Part of a small language model's weights: LayerNorm before each block, 685M tokens.
Each number is 50 + 15 x the weight over its row's rms, rounded and kept within 0 to 99. Layers, rows and columns count from 0. The size before them is the row's rms in percent of the matrix's.

# layer 10 attention output (transposed), 320x320, rms 0.141, rows 228-253, columns 192-255
114:40 35 49 53 37 64 54 67 51 67 51 29 85 62 42 35 55 79 36 69 53 89 54 61 35 56 47 41 52 37 64 43 71 61 46 59 49 71 22 50 63 71 46 60 24 43 42 61 56 61 34 45 04 64 33 25 50 35 51 39 17 40 30 54
113:41 58 58 52 51 41 42 36 55 49 59 17 71 56 51 46 31 42 70 47 80 62 79 61 59 60 42 56 27 52 48 34 51 47 70 76 20 47 23 56 38 72 48 89 58 40 56 69 60 65 31 41 27 14 62 55 27 40 06 48 40 46 37 52
110:18 47 55 39 43 36 66 51 55 45 46 42 28 76 45 72 39 47 37 48 47 45 56 40 40 52 48 22 46 62 64 55 54 62 64 41 55 46 33 56 65 41 32 59 76 51 56 22 62 33 40 34 38 48 38 53 70 21 48 51 65 69 58 53
101:72 40 56 39 79 39 72 49 47 71 49 34 13 38 50 47 55 33 72 74 47 53 59 40 48 38 63 44 72 76 64 59 48 26 50 55 43 41 25 38 33 54 34 66 52 71 54 37 61 55 58 61 50 25 40 56 61 52 38 29 64 48 61 49
112:16 36 47 55 41 61 67 60 60 80 44 73 39 53 74 36 37 37 59 35 65 52 65 27 66 54 42 36 17 60 27 45 44 71 68 63 87 41 38 35 79 52 34 40 33 61 54 70 57 56 31 52 52 35 63 41 46 36 67 41 49 55 56 40
104:55 31 40 50 80 44 58 70 56 62 42 32 52 59 95 46 52 77 45 27 41 75 28 53 52 37 65 46 69 51 37 72 48 42 24 49 79 77 37 46 48 52 37 57 60 26 62 57 45 65 54 58 64 62 39 52 55 31 39 32 39 48 61 37
113:49 82 57 67 45 39 36 44 56 69 52 62 54 39 48 53 51 76 19 42 38 34 65 33 48 59 61 49 44 57 74 30 38 47 56 25 58 53 27 44 67 46 42 50 63 63 58 39 54 61 51 50 50 35 53 61 60 47 40 45 84 75 63 57
106:29 62 50 81 58 35 38 54 99 53 47 37 60 54 73 44 48 40 53 61 44 39 49 60 55 64 52 61 45 58 35 61 49 54 55 53 33 29 51 66 33 44 27 42 18 59 55 46 35 65 55 43 27 42 61 58 42 28 53 41 44 67 57 41
114:60 94 74 55 53 61 35 47 48 65 59 53 43 20 41 16 62 58 62 62 69 61 51 60 36 51 50 47 38 56 47 43 59 34 64 53 57 70 54 35 83 36 46 51 51 17 51 45 44 40 63 49 54 57 48 51 46 24 32 36 62 58 53 54
100:47 43 60 78 37 53 51 52 52 03 55 58 61 55 58 56 58 51 58 60 60 62 42 43 43 37 77 38 39 38 46 26 34 48 32 56 50 38 63 62 40 58 79 52 49 36 32 56 55 51 75 38 54 68 40 45 56 56 30 30 46 68 58 37
112:58 37 65 61 59 66 54 55 52 38 35 35 46 68 57 60 48 35 35 47 36 56 76 44 51 31 34 53 35 65 34 57 52 56 72 82 39 36 58 60 49 57 62 42 64 48 37 54 69 46 52 63 38 43 44 43 19 39 49 13 31 65 24 31
102:29 61 51 66 52 44 26 43 59 52 40 59 57 37 47 87 55 51 63 52 45 61 66 48 72 48 39 30 32 35 56 43 15 44 64 33 65 47 60 45 23 46 87 65 51 25 72 36 39 48 82 50 68 60 48 77 50 17 66 47 52 41 46 62
096:48 33 64 45 36 39 65 42 56 58 41 53 40 47 51 61 49 52 44 54 53 64 66 82 42 58 46 18 51 32 72 70 55 50 33 68 46 31 72 18 57 47 74 68 43 62 45 66 41 56 41 42 49 14 42 17 38 48 66 20 69 48 44 43
117:75 42 66 47 72 51 37 42 47 49 35 60 74 45 62 55 41 39 58 40 43 46 34 55 44 58 37 23 59 75 49 50 61 57 54 48 76 29 47 46 26 68 40 52 54 60 47 70 58 37 44 44 50 52 65 45 34 37 53 43 17 62 34 38
107:59 30 51 57 52 60 65 42 44 60 33 44 79 55 46 43 37 37 55 50 46 35 83 38 67 59 53 49 26 34 50 65 39 72 67 51 48 33 50 31 59 74 41 59 37 53 53 52 52 62 41 47 60 60 27 67 40 65 61 38 55 45 55 81
101:76 51 57 61 53 52 49 73 64 50 28 51 57 45 56 72 54 41 43 69 82 30 61 72 53 38 59 37 32 27 54 58 36 34 59 58 50 19 65 41 62 31 11 54 78 44 62 56 48 47 66 61 64 35 34 55 55 58 44 36 60 50 73 55
106:55 34 23 65 52 24 29 54 45 50 80 43 64 63 50 32 38 57 31 32 70 43 79 39 53 42 35 42 65 21 25 57 52 72 43 40 55 53 50 88 60 61 32 51 51 61 36 34 53 22 60 59 56 36 71 45 57 24 62 44 58 58 47 27
105:72 16 41 68 72 66 47 38 70 59 54 48 55 40 50 55 99 41 76 48 43 55 43 45 52 52 38 28 54 60 73 59 34 47 34 63 71 44 83 47 40 67 43 33 18 33 53 43 55 43 51 57 54 64 54 33 55 44 49 51 28 34 64 44
109:51 66 35 66 62 61 17 25 64 58 27 40 66 78 59 69 48 43 62 52 50 58 66 23 52 61 61 56 49 50 41 66 43 33 62 50 48 50 40 47 57 39 68 44 57 55 24 41 37 36 59 40 35 24 58 51 56 62 41 38 54 58 49 61
099:66 55 74 67 42 40 45 61 57 56 41 62 42 35 37 42 48 58 54 32 53 26 53 57 76 36 30 66 76 31 49 65 60 51 50 44 10 55 54 56 30 60 80 59 72 36 50 40 45 60 42 44 55 35 67 33 49 69 34 36 53 56 28 48
102:42 74 33 15 71 38 41 55 52 54 48 56 35 52 66 36 23 46 69 55 54 61 30 61 63 67 48 65 46 38 69 19 51 31 40 64 44 39 79 34 57 64 57 61 20 71 55 48 53 55 57 52 37 42 46 65 35 45 24 48 18 58 50 55
110:28 41 76 49 34 78 27 49 48 10 49 52 39 57 64 58 53 53 51 46 48 52 47 55 51 36 58 64 60 52 32 70 47 59 58 63 63 54 78 50 54 54 39 65 46 55 44 43 51 43 31 56 61 41 84 66 25 17 56 61 49 30 45 40
107:45 28 61 59 27 41 47 44 45 48 52 46 54 66 71 54 59 31 35 72 57 28 28 45 49 67 65 51 41 26 33 62 48 33 46 40 43 59 49 58 15 39 50 78 57 45 52 51 81 27 51 37 49 43 72 49 66 37 46 41 31 31 38 40
102:44 66 55 59 59 63 62 50 51 46 52 47 23 45 45 75 51 53 63 51 43 69 42 57 69 35 57 50 45 49 54 53 42 28 48 33 60 60 42 28 63 41 54 43 52 20 81 44 09 84 42 65 50 53 38 36 60 68 64 42 35 31 42 56
103:37 47 26 69 48 40 31 56 49 69 86 70 42 43 79 46 68 69 47 26 39 65 37 41 99 32 59 35 73 55 52 51 44 86 39 81 55 35 36 39 38 48 52 49 40 66 51 24 30 65 52 32 44 38 46 40 62 37 46 56 51 64 42 42
111:43 28 44 43 58 52 40 54 69 34 32 48 53 78 56 62 45 46 88 44 48 27 39 79 78 57 65 80 58 51 58 73 75 46 62 46 26 60 44 53 33 49 75 57 47 58 52 67 32 57 47 38 44 57 59 29 38 50 38 76 41 36 33 33
# layer 10 attention value, 320x320, rms 0.131, rows 229-253, columns 192-255
109:50 34 47 59 36 50 55 54 51 64 42 30 45 50 75 56 38 28 44 58 56 49 31 51 18 26 59 37 65 62 35 43 30 46 72 18 48 48 56 58 53 17 44 80 56 63 25 38 45 44 50 37 63 63 46 45 41 37 37 60 75 78 54 27
099:44 53 46 10 32 52 44 28 49 59 29 60 58 45 50 46 62 53 75 86 51 76 63 38 48 46 44 80 67 46 37 62 83 38 47 44 48 76 69 50 61 52 40 58 44 54 65 49 28 50 38 52 56 34 26 51 32 71 51 47 41 32 56 24
096:78 52 74 81 40 56 89 31 48 35 53 80 49 48 51 73 49 32 46 21 33 35 50 41 50 33 40 50 49 25 80 45 65 37 51 25 63 37 50 52 43 51 60 28 26 51 51 69 71 20 47 41 68 57 48 51 25 68 52 30 48 66 58 43
103:48 60 51 49 85 42 53 45 64 61 42 55 60 57 43 59 28 52 53 26 30 67 40 57 32 43 35 48 53 60 24 95 51 58 32 63 65 58 53 56 67 52 71 45 55 56 53 38 34 49 58 54 58 37 32 35 31 19 42 26 72 47 50 48
103:49 69 26 23 45 61 41 55 28 53 61 39 37 68 28 38 57 41 37 67 55 52 25 58 31 34 49 74 37 55 56 17 49 59 56 71 46 66 26 40 67 59 54 45 65 51 36 53 53 51 27 48 41 66 66 39 65 95 79 55 24 61 52 51
106:44 43 39 61 40 52 70 38 68 47 54 71 49 34 89 61 46 46 73 47 51 26 18 27 58 61 84 40 49 35 50 45 37 45 30 47 33 64 76 41 67 62 32 23 51 47 55 38 62 18 51 42 58 45 30 57 65 65 72 49 76 32 29 58
097:70 33 32 46 84 43 58 69 56 39 49 56 54 57 24 54 52 29 65 64 47 51 62 43 60 34 75 48 32 42 33 66 53 38 35 36 55 62 41 35 51 54 51 68 49 73 32 43 67 41 61 61 76 57 47 38 52 53 43 48 68 63 45 43
102:41 44 79 38 31 45 84 28 82 18 38 14 74 37 33 59 40 44 66 64 39 55 80 63 46 47 49 58 70 45 67 51 19 65 59 26 27 52 55 41 77 55 22 60 44 33 58 28 52 45 37 73 31 57 43 42 99 62 64 41 50 31 49 59
096:42 63 68 31 39 42 52 54 52 18 53 40 55 63 60 59 53 51 41 47 66 60 54 47 36 50 67 63 45 79 46 68 46 70 55 51 47 66 63 14 62 71 66 45 50 36 55 43 42 15 81 15 50 86 56 24 65 72 70 44 12 60 54 52
104:51 64 72 58 33 53 49 55 51 60 30 30 43 49 52 49 46 53 48 33 68 66 43 53 50 43 59 39 55 59 61 84 62 12 41 48 67 61 44 79 33 42 59 48 49 51 49 57 57 37 32 18 77 67 48 63 66 46 16 79 34 77 58 48
096:38 62 66 46 55 69 65 66 46 56 26 53 39 57 79 41 48 47 46 89 52 54 78 61 70 40 51 58 40 65 34 56 44 44 49 43 54 54 40 62 76 53 34 51 29 76 55 41 36 21 54 30 42 43 38 41 43 63 71 43 62 43 52 69
091:59 35 70 26 72 57 36 62 62 46 38 38 61 46 38 52 31 39 44 46 45 46 78 48 62 27 48 57 41 32 44 52 32 46 48 50 57 35 65 67 37 28 58 69 78 39 43 48 25 33 58 67 81 49 69 73 50 27 25 80 51 57 56 56
110:65 40 22 73 39 59 40 71 52 66 33 33 55 43 66 27 58 76 47 54 45 09 41 50 47 39 27 57 69 47 42 42 86 39 62 53 24 59 27 45 37 72 50 17 83 58 43 36 67 52 41 55 59 62 72 41 21 56 56 75 55 70 57 30
103:49 51 40 59 25 49 78 37 37 87 39 54 24 28 53 66 54 83 44 42 55 29 56 61 53 34 60 43 53 85 37 58 58 46 56 52 80 57 42 66 51 36 49 51 41 54 39 53 27 45 34 34 34 26 46 62 36 56 51 65 81 38 40 24
102:22 59 58 58 54 51 47 58 47 49 51 38 79 35 88 57 72 56 56 50 23 68 41 43 90 53 53 60 61 44 47 58 48 58 55 65 41 62 57 43 85 44 91 57 27 72 47 75 38 65 66 49 68 65 58 38 60 64 48 27 49 55 50 43
101:42 59 67 44 56 51 32 57 73 22 50 26 58 61 36 40 57 32 35 39 27 54 45 39 44 56 42 40 40 70 77 38 77 33 42 60 54 68 56 61 28 54 53 69 62 51 50 80 57 56 29 48 67 55 45 45 49 36 43 57 58 32 50 53
099:45 67 51 43 25 56 41 47 52 56 55 47 39 61 30 48 45 53 37 29 66 41 41 56 54 38 79 81 20 41 32 59 40 58 45 43 61 28 29 50 63 24 56 53 54 67 41 30 61 57 52 47 24 42 39 48 41 52 57 35 47 62 67 69
105:38 19 51 68 54 57 43 63 52 65 40 60 52 35 36 80 60 48 54 75 40 32 73 35 54 19 38 10 45 30 69 48 53 58 38 50 46 33 71 57 65 39 33 64 26 38 50 58 64 38 49 49 62 57 56 63 37 28 13 59 57 43 34 41
098:41 51 30 39 58 52 25 53 21 51 74 08 42 77 53 59 63 48 63 75 34 37 75 33 39 58 44 41 57 48 48 48 58 45 42 65 43 43 56 55 29 38 14 30 45 76 58 58 43 50 34 48 51 33 46 53 68 25 28 31 67 45 00 44
096:53 55 43 58 47 56 51 47 73 71 53 58 77 51 36 38 53 67 71 76 56 50 57 44 38 21 58 45 67 43 32 39 50 57 24 50 34 78 02 55 31 46 31 61 23 60 41 47 19 63 24 62 58 59 86 57 55 37 37 57 77 63 43 51
099:67 66 70 54 75 53 37 61 33 68 53 50 40 56 82 35 42 46 62 70 52 36 36 37 43 48 35 42 53 78 52 50 62 38 70 16 50 73 58 77 58 33 63 69 69 50 53 52 64 43 24 43 55 55 42 42 58 40 42 51 62 42 43 49
098:65 70 59 51 77 45 32 58 58 53 35 43 56 56 67 66 49 61 78 55 60 56 39 16 54 58 53 18 24 57 55 48 44 38 62 58 19 45 61 42 32 57 72 69 28 44 46 36 41 37 77 58 24 44 36 54 20 88 69 45 61 57 22 30
107:55 21 81 29 33 42 55 42 63 38 40 48 72 59 35 55 67 43 63 63 57 50 65 58 71 55 46 69 56 47 51 57 42 52 09 60 37 46 51 64 68 37 36 55 45 52 39 64 45 49 36 76 75 50 61 21 71 41 34 37 36 61 66 62
099:59 35 35 20 57 58 49 24 66 60 35 42 38 52 58 75 65 38 69 52 63 37 27 38 75 59 38 35 36 56 41 41 55 33 46 36 82 34 42 55 69 66 47 44 51 45 65 65 53 66 62 42 46 63 68 61 35 56 48 48 15 61 43 78
107:42 45 48 68 48 44 24 52 38 67 52 36 49 44 49 43 62 51 37 53 30 65 24 26 24 54 49 43 57 46 53 42 47 46 71 70 47 10 43 64 52 46 66 46 52 28 17 39 27 48 59 63 28 43 59 82 44 17 48 57 49 77 70 56